Each number is 500 + 40 x the weight over the matrix's rms, rounded and kept within 0 to 999. Layers, rows and columns count from 0. Numbers have three digits each.

# layer 6 MLP down, 160x640, rms 0.209, rows 0-80, columns 320-399
451521493498546481489487482539472486498462516498475494406502556527556451450447459462490515458467503451451483533480448526543514484482505475516476477496483485540463459495434531459467552544484511485512506515527450498468509456528527533448442459
500518506481500525490517485512485470459525566444533480500510541507500485484442545500520439518497499528493502499487435469527474509544465479473429466477468496487503493438414544499509552505449526517558594512571479495468541499524588533436485478
487501469497447439532574445531522523523482498471471492506460482474492527459523449512481498525481436519514435487556457492478536440519491484510477492527485476545531455464452504498476400527433471511491596516460524480522506524529457568480461499
507482514515514421504502510633562573532510468514499488521529569547475505544513499559482457524518477593471462560465511486538551460560476521502446443484533548540458416548500548552528513496465542502574541512552487496462448545527507500474515564
429518402484505553528485447438559544499565460520511529504503491562527465501520491534534528543569529448494515530500455526536509526452535449507502495521484477484473541497419501476515485553558531529491523537477516578541426511507481496499571544
509509540486518445474491490463502511530423554489510533508527534528522540472551475465512529506473498487591455599537470512490518560456532485515489454483508526519489550497565537486476477457454509516505493485501553545493494562470463444591542533
506495534554491438456467439439456484394456463504595462494455522537557528550488488449442497512469438522483427454499494501522483474480413535502509434433474544466572421513458620512467466516490477480524562518509516531512505515587487573435445438
551472479493491537526553479441520481485472495537518426521455530528493493463537494568521474574536530478452511475585416598544499508510475505460532446514503488484557470520461484493575528465515524503503506504553450509483469536524443490472550465
506516526521514515507528522544434484447507532480471543472466469507482457441501452564512475521418471538537589461550533535517559455512465511549485561467471503456495430496476531611539540487535520531397506531458513516526531535497472446526552442
450515470506509527527483489516546521489528506517510470447554420496488447490489518534443532489492533496549509525574462482478466524624576494427530469492545536485521531530559541525546529533493550497541502456517544568456558527487424583521568477
527504505438478453533490511529480469403431494439543550508467437481475559460514414444503457516493475510490504513435523512462526539483441496541462469452547428570452502481485525506487478438477436570469526519427501469507482504471434489507478511
537538438508581484477497565405578510484462440481539486389506503505514517538520455487474451512524506542497472487479516445481508556466489504487483527439500507495510518512469487493511471472515512464527533410506499517499484454566530522448533583
505469450487490542551479515503526494535525459498566480537431480475471558505519507499508506476508549453508489514541538516488494468495489544499425549463479499498489515512464456530553406482493508492528482528454475568532530507544541494498485399
499524559517394513464544550494466479475422418512499429510545524485605528539544495455561505505506491491533515500469489542468429468555426532482479479414494516569511505504475512483495507477465533537530483503530569551487462415455475512524532512
523556496585509469532433487373569522488477568513564574470526488554515446397486562567538512506477477536512461519467506412565507505497541536508477448518450510527532476500513518420508582536457449517530555506487434454480517557538495483449449495
492481515518518505548523519493480411511433558529486440556480489566471530565489455504412545542553514477472515473502532570509509533490471542454491502473501470493471513521458546492545511529473479529485479486536572572502491528540510534496479486
487540527524380467462518440460454542507520518472510513497546495481478489516544496529514519457554495492522512552502438508476584481522627520594493472570524523519554442525512502535542516524523499442518465437591495538566560513502482542490487505
567538497569450523419525458418525528469528414507463530534498400482478531516388433526507485452532511487502496513515487536506461512598485451489459429501521508480497508570524531517541455541493446485490484512504490508457493571521549546503513493
443541446454502496513521494413496499472514484493463512501524493519582564556530550434455492490457499502508459523542415438527464450517527510493519501497528514499465482422564520555510464445541459514470527448561544508496487511496404470510521518
436535508453400501452511490481433516430478455481489475455526484476531543480508540416543487516435483475523426441465498492451521526475461510506487419488517485618441468456534561523475471534481494533507554533463476506511485539456516489465537523
486498567522506544477475526531481503520472481486492586546543490546529468598515481485523447521420556511549509460516579562434555503479479512509520559465521536416503528509487482530503513578480485467477493502442499477502538492482507515494521439
406531498487534448542493488508497573507479508465554526486530488488538518437481448504499439578439464464553432473477536518514482461477613496474564536547529437476481492538472532428478544537517467439403548554462500504513516517503481506475570487
561441488456536439534483513364578561518510495530423435497407421461493462522426492528506494488375569496501497533542464543469462509499551442523512482497520464501485560527500495590502450446558413462480574550479491476469517495498501494487431470
504590456560538501504609446493515512495485453478527536512500425523453482483506512501494468518494540484500464547512519557525548482501459576567474429454484487423469438542478516508492471554525496445513544510483453617450534481502484484496521492
501517540504481496501510518510526512535467525512511414550527459439431520548455530558536401557600539503531451483479585467564443527474441540465492528483505485501465513528553519588483506471436483507437472528457479529473439428443588460505498502
470484416512508438583531496495476468485618506499476494543466560485499525528520526508446473541530419448460473488518546474522541543560470496502462493494544485442489490445476552515522516477512508467464517524541481501517518488511589527433440495
548481505480470480469535552482559513503519480503522512472582501488498454518473547427555431491471582544515491455499486435517429509537484549465489520461536519525526512419418496541477462486498535481387464510530542548507447519403556494505508421
549560523556488548453536466483541437438537492508463475495487512475514509475549500489449498503449456545514466505510533550482486518565587531513543525440489507475475462493493588524481510469525487559430530514516533503576595503473515498434454474
571520497513592452516484546506505480461483493523472420564516493486571546547515535499487495467512540519475516541457529558526461513368511462472451536457509496548484548530422497501512482514493506551516469536461497479542496478488505543529430487
501601454523471537495496535448534525579463504434521473544437500501506506518534532572516553517420528504507526592552455513487523499482522481422521476527502501476531540561493587534502537503465484501432497517481496520511497484478503470537465587
515436521474550485483510459449552526480543466516451485555500533414518541448448478500503476482557459503467457509488469445530457522459375509522518478436510498494427497454405487518500444513582439482448492531415532482491424498485549464570480482
505553497580485478563485467474483504521447571436510470518504520501472497517528471544584501508493455530522521576411535596551532534595532495567497470530446565559544480513494428455515505580481457503589492463531562561499515535532413500499556529
509448490466482525523450520505455525496516505513548496476561541550494531496538516508529474529449517519549493462407393493492553535529504466464474447466559502475539523487555504493464582505507550554463534496515554511570541537532550490493488410
500487496467535509467477509464435495615482458373466506511532516514534455485497481491558514576410537487558486563496493510425527480458451506562466541457529484527464510525532542492487429470459494496465505480517470480473414538449492457474502427
412484497481524533519475509505508493431482482423476492472567507507507464443499503478551494531542529582417422505560562487512453492505492436531570500510518495507461473486510473494442467565469416514512511469486528486552496518496481554498465433
448468523486528486542515475504499556484545476520571520529477496532462540407516506495490531503465511455506452555496482551509464473500450476476548484457499494515556542439540450475513565480446493482546506514553482437495520459427563442552464523
490546537491444475458417506522455533477523497549514477517485471482489532539519460504361493457516461443483514415502499551493526535511380488563479477525513439479517482512488458507468502495505529523521406469502525534518429453447496489504479535
559503492521554515557457533452510539478469478501482466477520544567417476465553522490499489439445394532470521541417489496488489514490483478420496532526523464529518511479486504509475506526484486450436490471542476472581544495426476458489483507
534496540487519515477534497496435554480531515496567526583529489553505533485465512471510604428498432504446502485503495536474532488508532463505516451527552479526600506548546492456497543490450525459478531486576546574521582479511570495446479498
534441461444511479501521541534524471477492526475523458449453474518484441533461490475453483446437493480529490463468548434428454534521496424483457589486435489445500515507390479526490494442480476448448440502482551423482612489482482468562552446
449458573516560514484503532471482516476527492457493516475533484493460436516501489472439530536498441543491454555528516503568483573419459517425513458597524493489512484510433428517535534484438482510554558505442543504559407566554469508462522486
404494534457459499508502464488496541459523470479468497512579518521490454456473533523467485472453517556524457492495497492504513375412511493527542472474511527534553433453498490473524511510552491517559524497504452494462526511536525529447533500
512510538527452543448532545592504480550467516505525462548504469498487466492567560482507496517398594553491518488562456504420499443537571537492521564453578425404465506429543460519515479452537501509511526480471463535436464480521472487542536499
443499505504498445524527430566483473481463517480523464480501488461487431485489498531432541513434514516507493516537492475547547421472472547485494484532540475497446478497483523476496546477475495583512478491467475473446481465430496493508498456
498455489491517448490529544502430494508477471449505537508503479573558502563327449536440510508616513533515497532480407491471546467497498479510505501486467539505501474494505481545545533496410515496556459485495521453469477494464535467536468468
496563544495443422510526476557593519463435535446599576488611519458513442512535425517527466478550474584530486567529477553544507549481475613503501538493476596442509492472512493620533509526473526519451453573501491504509495444505460573521525549
452483533468530502507506495451536485508520501458461515523509428481507450495517488460494503522492441478440480406494501448489451550430481517520476516480502441538497448513513405520482524461462458487530475493478488483543487395459479445485454474
459500493546529514520516497515513505546425548531475468518569451565469479454482377431504529477532553457469507431463512477485533507515503475496498513501475491495486446495561466499540558446506511512450506533566517464536431384546482535546503478
538519478490510513441514465528408494596496494518465554537399515505499472507512464435510463570470516495444512455545493473506474497478458455495426510499431490523593566493484555483525405516586462446503568517499425515543491501539483453475427458
434459520458557455515577466421488357526441511514502414465469494607443458511501576544448489461556541566560515500471546518501548434508479419425521563492580551475411478499458502538537456458502438521473565507483299470497529430477322503503474551
536515500519558486546521476418493517496476427482508445454513410491554447541449484527471429528503447483475501546419478465454594497481477469454467474544538534600523477418584562492597508526472552547504487493516477468528505496493514537550403449
478464475522570444489490557437425546546509501583546530518404540508518513477472521561605510517463521530534517537570449550489492518479500524508428538485547560533510542542460542504519569477602514472518463512539466478471495445504484501561546476
508501494456426459513521484606503537482507477500489595486496500497485519501488480551524447564537547525434522465480521544490469527528515541522494517523481464443509496477560516552552490506506507451487518489496560572566534532499434481499479489
461481527530557534506504527493505509546482465414503522539500544487623513514486499504551488583496529466551473551489463510468538445609512517500520543538484570526504461533530524467526521471553431473432486455496519524489468436585497506556526512
510526507548415543489515446517548484491544470523469453464415503465450479430466482518496536509546541516493488470541519490443537527488467491479510438503464418547494446432468578474472501451374513475435474454485549566469472543472484531526487437
504490564497491571500516470485433518524575506558509531513562509544516526480486551548511491507506496504551493528530437493495507469462437516542479427540516551489485471436501492483525547504536496446516435571511480477595482467512418510503558542
546479500454526504571509499576475484471471516516513450420466495487546556588543560500524500472499435485484467489451487464522545484484580446463521458573521511519462474482486504554481519463491518516531423494504466528549458571449482529464459556
450490458486433505509580550453504479503481474518493511537552424461514472534509498527459469534549538458471523489528483462456471512388533512473446518488531495544502482544489453463479546516489509504393464521495503508469554473466434498474505544
736469497511529556579459498368473515480605471436492542614524482484504512532607594509491512572539512389529546539567493445443482512456444460666507481552586582500589595503498500553512546531557640561481391425507544517508576458504674515537578456
440504507485439498456477567562559469553487489468491462548472472477490499549468544477484524516477530548500510527545483435448515392553500556478447546518539459544499538502530476539520571451496443459546588512513511502516425491571464478481533471
563476477470497464486501443472552462462515526552557491506489491410544474466534491482488511535532527455542513482507580461525506530479497548397490491489539577509569518541501506469515500556540563400564532480458510584488531449503536498489473507
560485598532527467522502501472521497522550431524465492462499626541566544493455526510517545522519538548490536505492515468473448520475535491500599501535503497459445543509491566571508535488486447517558553504488522498479440470490519588533491545
492477520534486541581486593458438469494492505491506458459489509482469507489479491530461444524459500508483548517490460521463516554500459544496445443494492448504515471472528515541531543473533456467420501528558468491502445438486491482489532534
451470514481520520502518488540486471502499498440541478523428532497443491431508535489528529564538484498476490507477469549515526499544499507603501541539509519487447549528589508524458528517482500513587609470507500459514551472489533536465498452
471517477467497448431476528419512534506508537478500499548467556526502575476505528479512491530529475543459449470521507504526523480450490489505546498534515565480537477484523461514532491489427453553599477492539506520495614448504485478476495502
486549549485467507500550423496542412514522463464520567507414471549484545498487519509552508550498516471517526409513435599510536524497555516502466483518445590501466481520551517404554500524471503526478480518489469548531506452546552543493469469
536499476492463525487529471597517533569484416491502497470477498492529445490461486462545520464538493514476527491535626462450493463522496505454532589517504521484481562500451478516537457537497445470476505519525466421522473442486561522498483490
430521427516517515485510490500486457506439582501510456505484493500503525464475510528522596439511466505489490479508481535560418563495490518478482479494558503439510520450540520520518523472461460565520447542556542523500438460421512536573464489
511499518540470508516535499565530505569460499495500509478535511485432512453472522490517473462525514548495461501568495481460448487517526479554502485596548519481517571542602542546524499484493409497453508487513536538470551468404490476517533482
499535527513484508496474499480478570500546459497511512492451500555498484478475511482508567430471478535498489475551508420488486506487514481442560462497467468449509512509502465481534583506479494507499452490530484591517461559528486506533562568
486558457499510532494515514549544530481547476454508512534499460495417476479478533455540497514602462487510550486469477425478539557524566519478497486499560552469495461473556463467488536525541542490549563465421466529524529512464420469513491490
532488531443559493442538527467434492491523459459500498453522446560557597497489568506459520503514484496560524578448545512467449395489500446469484457506542509470440446524497467481481580553496558504501493511505523513484474529472478456546530453
515479374476537531580542461604477516566464535544476498489519532461542496555507536517454538465502493489465510426450503402495476486467533479530522551472549454475480505447486531444515409471447495558493448488476451534482531482448492444531493454
473508455442502471507444532481517541513472520397544466520497484514544566480523423513443510584566493528519494439431534419462524561497530552499565500488481453526433513503529504485533488434511462489472457566482507477404535521499525499438500563
500519470513517488441477541499490505523537415547509546588549430493519494517412498489543440435526523474451568516487519425492455482533532507586506482474540485496497455477512494476555529511519507467447533459477481495475429541440548474493527554
510494471515464531452492458484506448503463544561460560459551482478447473458508529423495567507467508538500468534472509463503558541453482491426496464519470465450458440466517539525449454501533450549532460484477433482405455471486548478501481476
501491550404561443488506414545518457498514500467545424544498495501528540533481455514505447473619464481472491434510571472519564545447523486460527515489485517464489475519467482455490515480479522517508507459511443500458450411509523470516498536
512481489581480437488478525507491511483438450501493468480494476528497429511482507475458490482474542598475511564474456461528460495536600545489430462552501530391554523548544549540492483551490532513565514479569529459477451535547456386490505517
499477482508481559469521521511482528551519450471519533538556527533460530580540575438559519516453482467493497541544486522496460489526441470469522536494516487509505519496572458493498516479487522513437372510478506562479513480466432488598515547
470501495510556459560506574416536558391605539530580495521447571480487537606479576495467523477506545493502515575499504384493510476466454502553493473483567534526507513438512453502459496445523519519562471455509526482516581498468578487445516512
506475522445377512512531477591486525530396470448526563493530438488485462503493501442414546469487467483486474494558461540477509510480437535495503529541490460492522482449513586485522519534499528551570491570448512561557481507475459526503520511